{"intermediate_size": 1024, "hidden_act": "tanh_gelu", "norm_eps": 1e-06, "positions": "learned", "optimizer": "soap_variant", "warmup_steps": 200, "batch_tokens": 131072, "max_seq_len": 256}
Each number is 200 + 40 x the weight over its row's rms, rounded and kept within 0 to 999. Layers, rows and columns count from 0. The size before them is the row's rms in percent of the matrix's.

# layer 7 MLP down (transposed), 1024x256, rms 0.057, rows 627-733, columns 128-159
096,213,182,214,218,178,204,173,201,139,122,269,177,202,205,187,253,229,244,135,177,130,257,187,193,176,192,236,215,134,123,224,155
099,308,213,246,264,182,189,148,188,219,228,186,182,225,184,229,186,176,195,215,197,196,234,263,117,177,190,217,200,238,203,186,181
106,193,230,158,140,229,147,168,150,167,178,147,205,127,177,192,247,222,196,229,287,267,195,191,222,230,179,223,236,188,180,192,192
099,301,219,238,137,252,232,191,213,167,245,202,202,199,200,226,184,200,137,177,150,244,204,218,232,154,178,163,220,231,133,223,181
105,237,151,169,235,255,195,250,187,261,199,200,124,221,182,154,244,259,208,175,181,293,199,179,265,173,101,241,223,231,125,178,220
113,124,149,214,194,221,221,223,248,213,254,200,166,147,200,183,204,277,215,218,133,169,194,178,250,202,164,200,281,206,151,233,225
109,214,209,217,145,207,202,201,244,196,223,210,196,203,145,176,197,121,170,144,154,246,243,146,220,185,211,174,208,235,204,131,170
095,201,233,136,177,249,184,163,243,239,146,254,220,241,212,160,273,199,224,210,205,182,193,198,209,194,138,204,193,207,217,222,173
098,206,228,168,193,208,150,229,185,204,214,124,152,185,247,168,223,204,143,213,230,126,158,221,195,169,106,146,224,237,194,203,210
096,206,227,184,151,209,157,244,202,180,187,241,217,97,211,232,215,194,120,167,176,274,237,228,166,212,199,166,119,163,209,225,236
110,208,209,206,192,237,215,161,222,259,224,143,144,165,257,158,171,217,249,272,209,212,172,142,187,252,180,190,243,251,192,214,134
095,158,162,237,229,154,188,219,151,201,216,149,216,202,166,192,145,189,160,250,253,220,260,215,273,274,73,252,175,260,204,218,162
102,143,273,204,186,145,211,161,233,218,227,156,227,241,250,251,249,177,166,149,262,122,207,192,198,192,183,212,184,180,211,167,208
106,184,227,184,163,164,199,188,210,202,213,212,150,266,144,179,227,175,205,180,249,160,205,205,209,246,318,231,214,237,149,167,163
119,263,197,182,267,213,228,141,155,193,189,215,245,329,158,123,186,165,282,282,183,230,175,156,195,163,212,212,167,200,183,249,213
097,187,169,186,179,223,203,187,210,155,212,248,292,211,208,174,242,192,154,165,199,233,137,270,207,203,160,209,237,164,227,164,205
093,145,231,209,185,239,270,191,225,152,138,203,150,209,171,164,197,158,185,171,187,180,223,194,208,159,273,189,100,148,271,143,250
108,194,171,254,208,140,229,165,175,238,148,175,163,178,222,204,185,162,208,89,225,236,248,244,169,155,216,169,192,229,229,229,178
125,207,99,270,178,187,191,189,249,158,239,146,231,275,207,189,172,215,229,184,168,266,243,193,195,242,253,117,249,246,157,240,222
102,250,230,117,191,200,229,185,233,196,154,233,235,153,203,219,238,217,252,268,305,218,119,248,208,240,116,173,152,156,198,221,214
098,184,260,205,231,234,184,193,217,227,154,171,210,244,206,215,273,226,291,169,188,195,233,195,236,272,162,168,218,191,217,202,198
105,209,197,167,220,178,186,151,235,206,181,98,208,205,145,303,91,270,232,171,204,199,188,192,213,250,178,183,226,208,256,223,191
104,217,173,181,162,170,131,212,244,208,192,139,306,230,239,211,202,254,193,203,172,205,199,229,239,127,149,149,272,186,181,285,227
095,159,173,251,180,276,159,124,175,194,215,191,144,247,226,231,160,189,234,183,172,104,279,173,176,197,303,242,207,210,216,175,174
101,178,224,194,229,226,166,214,144,133,239,174,240,192,182,225,167,201,226,238,235,125,195,289,238,276,194,162,181,217,177,188,233
108,201,154,193,289,172,224,264,205,193,233,161,158,232,238,185,171,168,242,170,201,221,231,197,200,217,160,189,151,215,282,261,205
093,212,164,223,183,177,239,287,203,293,240,246,232,202,225,164,234,197,183,172,157,173,179,184,147,179,183,199,191,251,243,189,188
095,195,203,211,217,213,158,178,219,218,85,217,224,188,179,228,182,215,163,209,269,269,206,121,221,249,237,187,163,194,252,179,193
094,211,251,182,202,224,207,152,210,144,226,184,228,200,195,223,202,196,226,205,196,189,199,227,176,169,180,207,220,263,142,185,225
099,135,169,206,194,160,182,204,213,176,264,224,251,267,282,142,153,206,208,231,235,276,111,306,187,197,121,167,220,213,176,205,184
101,180,223,264,219,160,238,135,200,182,199,143,232,236,170,213,184,229,192,190,210,185,182,230,159,148,165,169,214,179,175,171,220
099,149,194,171,215,209,154,166,119,219,222,191,186,132,203,177,202,195,205,207,209,182,253,169,185,272,222,159,108,252,154,249,187
100,181,210,254,233,194,198,252,213,213,183,229,230,230,204,194,191,224,244,219,192,218,181,275,180,216,100,189,158,205,136,236,151
094,190,235,140,229,183,209,135,180,207,200,153,244,207,204,250,240,189,198,184,154,213,161,124,243,179,234,187,226,159,174,204,156
102,156,188,267,190,230,182,197,264,164,190,163,215,239,185,160,268,225,233,190,174,166,215,218,207,197,151,191,181,242,239,227,181
090,171,185,232,119,198,244,232,253,200,200,205,187,167,204,180,218,163,197,199,225,186,150,90,175,205,198,189,177,175,185,205,188
102,240,148,209,282,184,161,147,215,204,213,259,165,163,142,271,178,187,235,97,233,152,221,212,244,267,243,162,232,209,216,149,208
101,163,231,182,172,245,230,149,197,210,192,210,206,250,210,155,182,177,213,228,210,203,209,160,146,267,210,150,212,214,179,177,205
099,148,224,209,242,246,174,219,185,173,216,224,192,285,183,172,219,232,237,185,119,210,273,152,187,206,250,196,205,217,154,243,246
101,141,201,254,145,129,178,222,191,164,190,113,214,187,228,237,201,87,219,237,202,184,262,200,219,300,241,250,251,232,167,145,180
094,299,253,185,218,205,190,184,186,205,234,156,153,134,273,157,200,159,264,233,204,138,178,154,155,250,262,226,217,227,224,232,274
097,187,160,201,182,241,188,215,153,217,205,158,203,249,193,194,215,195,195,251,209,208,140,257,236,246,243,171,187,222,136,189,237
093,194,199,175,202,162,232,262,254,197,136,182,192,218,234,226,230,209,208,178,183,138,197,208,227,178,157,247,207,193,163,186,237
108,243,281,240,255,217,236,178,254,171,226,268,237,202,175,172,187,205,132,177,247,219,212,183,99,227,133,202,168,196,197,183,182
100,205,160,155,155,242,176,171,186,250,269,197,202,190,158,195,229,262,146,216,154,188,234,155,186,224,268,168,156,233,194,209,222
104,238,187,201,195,157,144,169,220,237,235,184,226,228,207,222,162,263,146,128,135,231,269,153,214,199,237,269,157,193,244,213,236
090,224,246,148,185,163,277,192,231,219,248,210,230,202,178,201,241,269,161,235,165,121,255,213,208,160,214,212,298,219,179,183,201
094,221,206,178,204,199,194,148,157,199,203,236,238,143,158,217,172,207,214,179,170,191,202,266,198,149,289,230,233,200,195,188,210
094,217,145,273,236,197,182,182,162,229,149,187,172,216,204,172,249,172,168,171,212,181,167,232,209,215,100,202,224,214,284,222,228
098,141,216,242,169,199,170,236,202,192,197,239,203,170,158,174,206,265,203,205,185,219,202,243,174,164,213,158,119,241,139,193,192
097,143,235,164,144,202,227,147,176,241,210,166,242,247,195,211,183,193,169,169,214,236,168,255,254,148,169,224,207,288,299,145,280
095,234,178,213,237,133,196,250,171,167,264,202,178,214,218,256,149,196,140,206,245,224,161,179,142,216,164,172,143,264,164,148,262
107,158,141,231,156,187,192,130,217,260,234,246,183,274,210,220,208,209,156,214,225,218,173,151,234,223,264,252,171,238,205,186,209
101,162,242,210,146,217,176,172,249,214,194,200,151,223,240,228,173,250,255,210,233,190,225,204,155,169,216,230,215,229,152,224,183
098,205,189,215,246,179,161,259,216,169,201,153,197,117,286,181,196,206,200,277,227,240,154,213,218,202,219,216,229,255,223,159,146
095,243,125,238,132,170,255,248,189,193,199,136,205,240,254,129,218,153,194,233,219,169,274,190,117,171,178,183,168,274,213,182,249
103,137,189,173,195,195,236,211,219,187,239,183,213,169,271,193,110,152,222,234,169,288,163,161,203,187,221,234,231,169,175,186,145
096,187,196,251,185,203,177,212,230,241,271,262,123,254,265,229,171,186,166,212,181,212,197,247,160,247,172,194,228,296,166,202,145
102,218,185,135,216,195,188,230,183,135,236,227,216,264,143,211,191,181,256,201,206,199,179,210,139,189,171,236,202,221,231,210,202
095,180,197,246,155,193,192,188,183,215,235,212,221,175,195,141,228,214,153,227,210,244,242,222,134,268,191,162,206,253,171,294,198
105,136,173,141,224,187,240,215,246,206,214,207,199,123,168,203,249,222,155,222,220,184,126,220,100,154,149,223,169,246,214,184,248
093,196,134,194,250,141,215,205,224,177,221,145,276,161,221,198,235,274,177,168,179,167,183,137,170,224,292,148,154,197,169,228,180
108,197,167,191,179,179,191,184,87,163,158,238,193,153,142,153,161,214,164,204,196,167,216,249,206,96,198,186,204,225,204,171,211
097,273,170,227,203,225,175,197,256,163,231,212,158,303,212,195,236,237,186,224,132,140,288,175,170,183,218,207,149,243,156,218,239
095,204,236,265,178,225,174,204,192,199,193,175,226,103,195,230,257,218,241,224,253,252,165,277,255,188,236,232,202,207,152,169,158
105,232,108,221,183,205,206,154,186,190,169,216,212,206,189,156,130,209,207,188,218,146,229,193,159,231,226,240,213,149,222,190,153
092,153,272,224,141,246,195,156,256,216,202,264,259,205,143,158,186,208,161,184,177,162,185,166,266,254,278,162,176,207,180,142,187
104,222,201,192,204,218,196,203,178,209,146,186,278,226,225,180,230,211,183,199,238,177,114,180,186,186,275,212,208,206,201,202,237
099,246,207,186,132,209,171,208,192,209,179,152,209,121,220,147,245,144,208,188,172,262,214,194,209,171,318,300,237,202,211,230,192
098,211,274,228,148,199,190,228,139,246,172,187,199,222,187,266,252,212,215,245,185,285,231,200,208,256,122,192,232,114,198,159,128
100,260,162,144,113,154,233,201,180,164,226,204,220,143,242,144,260,144,183,287,166,224,211,152,185,151,223,246,149,223,191,262,232
104,170,144,284,221,183,182,265,157,203,173,253,181,210,171,228,243,214,168,181,162,180,216,180,249,235,110,212,157,203,190,150,173
096,190,225,211,196,270,230,205,230,170,220,201,193,249,261,239,173,217,171,202,230,215,221,229,178,173,216,237,224,160,147,211,222
093,186,247,193,246,250,152,226,232,203,181,174,213,182,218,198,191,160,229,185,186,233,159,185,252,243,278,184,204,170,228,150,200
104,233,193,212,149,190,225,199,191,246,299,152,123,164,189,188,98,235,179,296,206,198,109,154,144,192,168,234,215,192,231,225,243
096,245,209,222,191,172,222,216,148,129,263,101,187,174,193,169,177,188,219,211,281,206,238,187,218,207,179,199,161,208,199,230,168
095,192,104,279,227,187,185,196,163,275,214,290,169,102,184,206,185,246,219,212,200,227,222,147,290,200,153,260,134,191,192,182,180
099,258,166,223,208,233,256,162,173,222,200,194,191,204,238,252,180,161,231,199,281,224,224,216,175,225,175,197,201,214,234,271,212
093,228,181,210,220,158,176,133,181,205,157,140,196,160,246,278,205,212,255,153,256,232,222,227,148,229,96,208,247,244,167,175,162
094,153,227,254,193,183,159,204,172,148,211,197,177,202,179,179,277,195,254,276,193,165,267,134,280,242,227,105,169,134,161,176,157
094,280,288,232,172,136,169,253,257,125,190,124,222,202,187,195,171,176,140,113,162,255,173,217,73,135,236,182,159,247,211,231,252
098,185,231,178,183,242,212,149,170,223,140,169,139,202,254,218,204,166,259,235,164,215,268,133,202,185,301,246,160,186,208,207,247
095,270,163,150,228,269,204,159,163,237,216,231,267,157,188,173,166,192,245,211,248,241,199,201,208,139,259,257,241,187,195,207,259
107,233,199,196,195,171,240,225,214,160,204,142,174,172,223,270,162,219,277,180,292,152,171,151,139,233,135,207,141,288,233,214,238
103,199,170,241,200,88,132,199,226,194,237,186,198,209,194,161,157,182,184,248,200,193,226,220,212,158,205,240,148,207,251,251,216
096,244,249,265,284,219,193,179,202,258,128,196,205,145,184,222,213,266,184,212,165,223,167,181,179,229,144,273,113,253,220,144,168
099,259,215,210,166,219,251,192,220,111,137,307,201,239,206,240,172,250,165,200,225,227,169,206,141,230,83,143,198,174,169,210,185
094,184,183,227,151,184,215,150,207,171,191,209,233,209,120,181,167,226,188,178,206,174,175,226,236,198,244,219,147,216,201,243,144
103,173,261,166,160,145,292,155,165,189,122,182,238,179,222,174,150,201,243,245,244,195,240,189,159,110,182,168,146,133,267,268,211
098,197,333,106,301,178,240,240,207,196,254,216,114,134,173,128,211,162,164,224,214,87,129,179,146,158,237,229,159,187,177,164,239
094,168,202,200,111,199,167,207,240,238,293,144,143,177,206,198,222,238,228,196,219,235,171,159,204,181,267,231,141,232,233,235,136
094,241,217,247,222,164,213,188,323,173,202,221,164,208,251,120,173,199,191,219,179,263,226,182,214,177,208,246,226,138,49,139,280
102,174,232,226,195,250,172,195,108,227,247,213,228,215,172,168,152,208,208,201,196,124,181,225,193,168,251,187,183,158,163,257,166
094,221,228,246,136,171,131,246,210,179,195,193,235,189,153,232,263,222,233,189,206,205,161,218,149,175,248,244,186,220,190,236,182
095,156,136,235,123,182,168,216,198,235,231,248,220,264,161,217,235,183,230,160,169,197,209,127,162,184,192,213,279,167,139,241,196
088,188,224,190,229,172,244,183,252,172,163,90,185,218,236,198,209,215,185,246,195,214,282,223,176,176,236,165,75,197,207,209,261
097,109,280,211,141,187,253,169,209,203,211,293,185,175,278,282,222,223,207,196,245,139,143,141,198,178,228,233,188,189,195,268,135
102,136,334,226,221,251,277,209,188,251,191,212,261,121,180,196,204,157,155,174,257,188,211,240,235,101,286,225,158,175,184,232,198
095,191,163,224,183,202,258,210,209,227,161,165,195,234,197,196,220,227,144,227,177,244,118,196,251,191,259,132,177,152,210,189,180
095,211,148,251,174,210,184,186,199,275,232,160,291,163,174,234,276,146,235,185,254,251,190,225,273,313,131,184,220,154,208,234,168
109,226,182,189,174,244,195,240,166,202,135,207,265,174,239,247,294,164,256,156,135,178,154,229,121,195,266,155,250,208,141,208,254
098,186,203,255,217,143,233,265,205,228,235,224,151,225,252,212,243,215,180,224,216,167,221,98,194,232,258,147,227,211,226,109,161
124,126,238,200,168,211,194,237,211,244,207,214,206,199,194,212,151,166,243,180,272,184,176,246,198,141,158,268,231,276,190,222,189
097,154,209,169,221,231,197,203,148,247,206,127,175,208,208,202,276,174,192,185,179,201,185,133,208,141,163,174,224,191,162,280,221
101,194,249,219,227,163,281,225,146,226,197,223,149,140,233,170,225,170,201,187,240,243,180,254,176,196,200,188,149,251,221,220,225
103,143,217,204,168,166,164,233,235,240,167,230,209,234,145,170,202,229,155,195,152,241,272,218,207,215,144,225,211,140,279,228,179
097,290,165,243,194,185,230,220,210,171,179,348,200,183,192,106,159,207,193,160,258,225,271,190,206,212,252,214,176,176,226,145,225
# layer 7 MLP up, 1024x256, rms 0.0571, rows 628-734, columns 128-159
102,140,153,220,235,197,215,200,228,154,250,249,157,173,235,272,209,162,154,238,177,185,208,139,216,183,159,191,135,174,152,187,215
100,221,233,238,266,206,221,189,257,240,227,199,173,262,260,192,172,202,234,184,190,167,232,199,174,198,208,150,146,212,170,244,247
104,221,234,234,256,272,136,253,215,213,200,198,179,214,166,176,230,169,261,215,135,153,261,152,179,185,118,226,131,222,180,130,156
102,226,168,245,210,212,145,196,201,255,186,229,150,156,136,212,262,229,165,241,200,192,231,193,226,244,199,218,195,142,187,186,165
106,165,171,163,213,189,209,242,190,179,202,198,219,166,154,270,237,235,144,269,218,175,193,239,277,152,158,190,182,219,156,173,184
100,181,225,164,252,199,215,185,177,222,220,242,167,251,179,199,173,222,143,180,252,152,153,174,173,184,149,203,223,114,196,267,234
101,218,104,192,247,191,220,201,265,171,105,209,174,204,159,202,129,202,174,151,150,244,176,166,181,155,221,235,185,242,233,268,196
102,194,126,278,210,198,220,211,183,140,155,269,191,197,183,238,233,239,231,136,201,287,258,232,257,255,177,220,221,203,218,203,174
098,202,224,153,253,183,239,198,158,127,315,265,195,232,80,232,152,182,216,222,182,194,171,201,166,224,207,206,160,275,200,161,261
101,167,107,219,277,256,191,117,236,122,239,231,191,271,230,161,216,194,193,177,279,216,217,263,240,176,184,168,155,146,165,242,159
097,206,227,217,210,209,236,180,223,185,187,185,195,198,210,238,219,262,212,212,169,198,235,162,221,197,257,228,210,109,97,189,196
102,207,195,184,212,198,210,116,160,211,193,244,152,211,188,134,238,200,136,214,157,248,214,181,200,127,247,184,228,160,183,140,183
101,275,212,194,160,305,212,254,215,208,204,189,198,300,188,180,225,183,213,235,132,189,216,200,224,205,238,289,199,207,236,145,153
118,304,184,167,176,288,204,193,141,241,159,255,167,235,195,156,224,203,164,199,135,164,198,181,235,189,133,259,233,174,135,248,229
092,205,218,251,212,209,179,189,244,242,194,201,163,213,186,191,171,185,209,219,164,190,199,254,160,204,223,141,151,184,222,232,174
095,220,199,211,206,185,144,231,145,288,195,200,124,197,162,204,192,213,235,175,151,220,125,231,231,239,185,178,293,196,159,274,212
106,243,234,221,131,235,165,196,188,157,263,262,190,192,205,236,214,143,159,183,201,146,274,244,189,187,194,224,198,225,260,194,254
138,201,157,250,176,201,141,134,220,151,204,213,147,236,169,154,244,174,228,131,193,273,188,160,265,153,176,129,204,192,130,184,222
099,130,250,214,160,155,122,135,147,201,175,198,227,232,206,186,145,162,239,218,160,205,185,145,148,199,206,137,236,129,227,112,283
099,273,128,252,178,254,183,214,198,177,205,188,225,216,210,285,192,188,140,159,238,190,271,127,157,170,148,186,236,189,293,211,133
100,228,247,220,150,153,123,182,203,217,207,247,208,246,292,230,208,174,298,194,183,241,186,216,168,230,211,198,174,188,144,196,244
099,224,199,260,174,126,115,176,163,200,197,246,143,188,213,239,131,162,198,246,233,171,177,146,164,260,201,195,255,142,215,236,115
101,285,246,163,179,201,251,287,254,270,198,281,219,211,182,201,131,203,141,211,134,276,229,296,228,156,225,196,218,224,201,232,186
095,243,178,239,168,228,195,180,194,188,163,193,130,231,182,237,194,236,220,201,190,233,225,185,221,205,157,226,197,248,128,302,258
107,163,127,197,117,238,225,136,252,122,186,216,256,175,215,134,199,207,257,204,268,197,253,204,178,224,181,222,130,114,218,226,170
103,188,234,162,251,154,156,158,214,165,151,176,145,163,128,191,237,211,200,211,197,250,204,159,178,198,206,161,177,190,172,187,231
095,229,139,165,179,161,184,167,261,171,251,194,261,260,190,239,274,175,201,120,189,201,278,144,239,112,197,171,211,189,191,196,189
095,177,200,171,221,155,262,218,196,253,175,180,299,159,240,174,181,208,176,224,209,198,191,198,164,233,168,180,207,134,221,169,167
092,190,248,214,210,220,163,174,196,154,159,244,173,116,241,262,244,210,198,186,151,206,308,209,208,94,247,202,249,265,216,156,155
102,191,196,170,157,155,237,273,210,212,276,193,233,147,197,144,206,199,197,242,161,216,186,209,199,229,205,181,224,202,180,211,189
093,142,117,113,221,146,210,184,217,116,108,155,190,138,221,226,175,213,162,184,216,187,261,187,170,153,192,158,266,125,208,245,266
098,270,200,236,130,226,121,163,260,195,221,211,148,118,207,236,213,196,167,158,199,228,172,119,141,178,233,164,169,151,249,213,215
102,190,177,237,168,269,198,223,236,211,210,228,245,116,177,183,225,168,221,140,178,157,245,238,190,230,195,180,187,189,152,103,199
104,161,214,185,191,162,218,185,220,236,220,192,170,158,163,235,237,264,231,237,157,204,211,238,194,237,177,217,199,132,250,196,214
098,190,220,150,224,212,164,217,106,209,130,231,243,139,203,214,212,215,210,216,208,234,246,258,253,207,202,135,189,210,242,132,169
103,194,207,251,144,233,183,207,206,120,120,115,216,266,224,189,202,247,143,238,240,249,206,221,139,220,224,236,127,163,238,235,181
103,231,147,233,177,232,196,188,190,212,154,229,219,257,166,198,203,177,191,224,153,137,176,261,223,247,201,197,135,244,192,248,153
102,211,195,241,230,189,178,180,252,143,177,210,206,215,169,221,236,187,293,177,281,186,128,185,204,257,164,233,202,232,199,172,177
104,242,218,199,227,216,176,257,248,148,186,259,225,215,146,206,215,206,216,194,202,139,203,234,246,158,226,167,113,138,220,209,153
103,203,157,189,233,226,147,286,235,134,187,185,205,156,130,189,172,136,188,163,141,169,138,249,178,169,199,267,204,187,241,253,143
101,184,206,162,256,253,169,129,216,197,239,220,171,256,220,163,232,271,202,156,141,209,185,167,237,204,212,200,226,191,204,226,213
093,167,211,272,179,264,170,167,174,221,196,203,145,136,188,189,241,233,206,251,171,224,264,241,84,258,206,181,154,198,208,197,212
108,196,237,199,193,157,212,197,169,225,264,181,191,165,195,207,241,216,174,211,228,164,238,243,213,218,235,248,199,125,190,216,246
104,234,214,260,256,238,225,254,252,193,216,149,238,207,250,187,151,265,145,132,160,206,252,246,176,178,222,261,168,149,86,133,178
109,250,230,105,188,186,221,178,151,199,162,244,207,200,118,261,198,210,264,180,151,116,169,273,208,243,169,250,232,101,200,142,146
097,169,196,171,235,263,229,229,141,154,169,174,185,193,193,235,176,229,183,241,184,218,128,153,207,238,215,146,155,229,216,291,183
102,249,221,149,165,273,199,243,192,196,234,180,224,180,174,195,185,190,148,201,185,159,206,207,207,207,171,216,166,234,236,239,154
102,156,137,154,186,208,232,171,278,201,223,204,266,86,162,200,106,192,236,204,207,208,163,141,203,186,241,169,139,139,168,169,186
101,221,164,178,255,247,199,182,217,218,129,173,214,192,221,222,267,173,152,160,269,127,193,152,297,230,196,178,179,152,263,212,156
095,287,154,246,269,251,203,249,210,184,165,239,191,137,164,156,208,222,265,282,133,101,209,172,137,211,172,200,140,192,97,174,184
103,228,291,171,289,213,191,261,240,180,189,124,197,169,159,195,189,171,295,174,110,209,186,185,192,192,178,254,207,202,246,233,162
102,237,211,173,215,230,199,117,236,210,164,244,189,123,233,179,174,243,179,201,212,144,263,216,161,184,301,186,172,193,185,170,113
100,169,169,175,236,227,179,198,167,224,203,214,201,277,145,138,254,187,185,151,212,213,148,131,280,229,158,180,167,243,199,133,177
096,204,238,156,209,294,195,185,209,178,184,233,209,189,175,133,61,147,246,151,235,161,265,197,181,232,184,212,226,169,197,173,196
097,236,281,165,231,293,142,195,178,84,271,221,172,210,226,195,167,304,165,176,200,249,171,163,212,257,237,212,192,195,208,236,169
102,237,260,192,274,194,276,272,259,206,213,160,182,231,198,179,234,274,177,163,190,238,196,135,245,165,198,166,212,278,170,182,179
100,188,215,159,231,192,253,136,197,171,155,245,239,276,187,162,170,162,137,223,180,210,244,145,256,176,272,184,240,222,190,153,165
104,205,187,118,177,111,231,188,204,208,183,193,220,218,194,148,180,182,250,179,240,201,180,208,252,211,182,171,208,198,180,236,214
097,177,187,122,203,280,170,226,165,163,209,219,172,193,204,213,251,212,242,230,210,201,218,169,218,146,195,247,228,134,223,171,213
096,298,174,271,205,179,88,163,191,159,211,218,215,241,150,187,189,253,156,161,218,229,272,200,275,190,276,164,188,155,137,186,169
095,221,252,217,208,251,184,182,200,225,282,181,220,260,220,194,141,144,195,247,181,171,213,280,182,155,124,282,188,222,161,198,187
107,228,229,212,210,125,173,222,286,206,149,148,254,199,248,140,225,116,251,156,196,194,199,201,226,220,211,250,176,265,196,198,220
107,155,242,210,273,221,139,228,202,206,253,209,147,210,218,243,214,172,236,204,140,166,143,208,171,166,277,220,198,294,246,243,189
101,257,211,125,216,132,217,201,221,171,174,211,187,223,115,221,154,173,194,159,152,156,131,123,203,150,191,194,208,179,201,214,241
103,222,224,170,203,219,133,237,258,196,194,222,194,230,130,232,273,161,170,190,191,233,129,197,273,129,143,173,184,231,183,227,160
096,194,168,173,233,172,178,230,184,152,196,172,229,254,230,217,148,168,264,156,197,269,211,208,249,236,189,182,230,242,132,143,145
100,168,157,177,198,161,122,128,183,253,199,134,167,166,238,111,202,221,245,225,177,269,236,223,255,192,176,144,174,195,270,250,167
103,187,225,189,215,238,176,155,201,208,165,236,181,257,167,216,174,210,171,221,278,180,172,176,178,143,250,158,247,211,190,164,185
101,206,135,240,217,289,196,155,256,184,271,214,202,187,243,169,121,174,192,254,187,185,211,162,248,194,212,227,182,239,209,206,204
095,237,236,273,231,155,235,197,253,236,160,244,183,220,121,214,228,242,184,167,263,233,144,207,191,193,195,157,234,214,177,257,142
105,249,253,187,247,208,221,227,173,173,198,223,230,258,225,159,200,219,207,231,168,249,256,238,239,199,252,239,177,215,145,263,252
101,216,188,201,281,200,184,175,229,252,201,299,165,147,232,216,237,205,159,201,192,217,224,217,226,188,229,177,193,249,214,117,192
096,193,210,164,146,208,219,211,51,143,256,234,240,277,123,254,215,144,187,168,242,279,226,171,124,171,143,180,142,225,183,218,176
103,162,299,244,162,162,184,188,157,136,199,179,236,238,237,212,182,197,200,82,244,194,211,187,256,192,176,92,148,163,215,202,190
105,193,250,170,229,205,171,101,196,226,227,240,196,202,158,121,201,191,193,272,172,226,178,184,89,209,205,184,217,205,140,197,177
101,222,260,127,184,231,183,185,234,181,191,202,207,346,218,140,191,136,221,210,200,190,246,199,132,176,223,129,269,188,228,311,130
102,203,297,118,205,219,210,183,230,182,187,183,185,179,191,132,260,201,180,225,126,144,210,160,268,191,195,242,207,220,163,227,153
095,211,195,193,168,233,165,188,196,210,184,177,179,211,146,165,207,218,183,194,236,172,185,204,167,172,267,190,205,166,205,247,154
099,219,158,90,186,245,190,169,222,237,272,136,159,186,225,228,168,215,186,101,222,221,152,235,178,126,187,175,184,277,171,178,199
101,157,137,110,197,161,236,106,208,198,182,185,192,158,139,194,210,173,280,259,146,179,197,186,206,219,190,177,201,151,149,214,203
101,247,164,209,195,135,219,173,199,120,202,219,212,159,291,164,200,162,151,142,195,184,206,247,190,202,109,183,201,178,250,198,193
093,229,172,248,216,178,150,240,234,219,179,228,218,250,214,234,211,207,268,254,206,232,283,217,292,191,162,207,168,205,189,203,210
109,177,223,251,206,229,160,195,159,177,132,256,211,122,159,162,118,153,222,152,204,188,139,200,191,177,229,238,139,192,199,184,239
100,198,267,165,175,170,199,145,197,160,187,197,152,146,251,239,291,156,109,158,203,164,163,213,196,182,194,178,254,215,235,185,201
098,169,218,195,221,166,207,219,264,211,238,160,166,195,204,93,187,180,194,218,183,176,81,257,206,178,222,227,261,242,207,152,183
104,242,162,177,274,206,201,212,250,215,348,198,190,210,185,248,258,205,198,165,167,175,188,297,152,162,242,258,248,142,246,186,216
087,195,185,75,214,198,155,192,221,141,278,185,229,191,246,162,232,186,181,198,177,307,211,172,151,253,224,188,231,228,193,201,198
100,148,233,215,239,185,121,239,232,204,273,217,180,270,212,231,181,161,220,170,203,224,187,166,240,303,87,262,168,193,187,239,158
097,182,118,129,260,166,165,208,217,273,193,176,229,189,224,253,174,185,195,196,263,193,185,229,249,205,147,209,231,221,225,275,138
099,146,208,176,241,216,197,268,222,151,186,132,176,226,240,183,172,202,203,189,304,204,214,217,208,180,171,190,182,267,115,260,217
099,169,178,170,159,254,181,224,167,251,214,183,233,279,138,259,156,255,189,229,203,137,224,203,188,235,264,149,179,237,257,225,135
098,218,239,163,205,204,136,185,258,164,233,221,258,253,157,181,245,156,122,237,219,250,273,184,177,155,222,207,135,253,228,210,224
097,160,200,121,152,200,191,205,153,229,199,149,214,244,265,144,223,185,182,235,235,226,205,212,206,151,132,263,208,116,213,122,200
092,209,219,162,203,279,194,225,164,201,139,248,207,190,200,157,204,227,106,202,165,256,161,172,244,181,159,176,157,193,203,211,131
099,246,216,209,170,200,160,223,194,193,266,254,166,187,217,276,236,167,160,228,222,180,149,153,220,166,162,267,199,153,190,232,205
098,208,154,168,256,215,207,209,258,201,202,172,189,147,198,203,146,207,212,223,203,178,289,256,203,277,131,177,172,229,224,120,206
100,136,186,213,185,233,175,192,241,241,244,161,222,282,245,220,241,189,286,241,181,230,231,154,144,216,142,193,197,195,164,229,156
101,179,252,181,223,213,196,207,153,159,266,239,228,168,143,233,221,244,178,219,225,168,215,201,184,127,202,199,136,147,111,215,222
095,164,141,164,202,214,193,242,210,173,287,198,199,186,196,182,165,225,190,221,203,127,296,223,254,132,207,295,139,175,188,217,188
104,231,220,201,153,153,176,197,237,248,204,246,205,233,216,253,191,178,164,167,173,223,311,155,219,215,167,133,198,121,173,230,214
097,304,192,198,261,230,206,142,244,132,170,169,279,183,190,170,160,223,178,168,235,172,176,264,153,132,219,228,229,201,150,290,187
108,176,234,166,222,216,150,228,250,195,205,252,178,200,234,214,192,215,218,200,219,169,205,210,217,154,192,210,208,244,128,194,146
098,223,180,199,154,177,171,120,167,143,152,212,139,203,210,206,170,224,140,185,128,175,217,236,217,252,152,210,206,214,166,180,194
098,203,253,238,157,142,192,193,169,212,237,198,253,196,154,188,138,200,222,210,169,149,196,260,231,190,202,110,240,162,205,207,244
099,210,229,199,147,167,208,165,172,180,197,208,138,199,184,174,214,197,290,337,214,168,149,170,267,132,247,153,168,221,148,214,226
102,192,195,208,156,239,204,204,111,183,242,185,175,159,199,300,214,242,219,222,143,183,209,261,267,221,161,245,208,143,237,244,221
098,203,219,233,231,174,152,185,183,178,199,214,246,169,186,187,178,185,171,171,246,283,122,227,154,182,184,120,247,277,228,145,197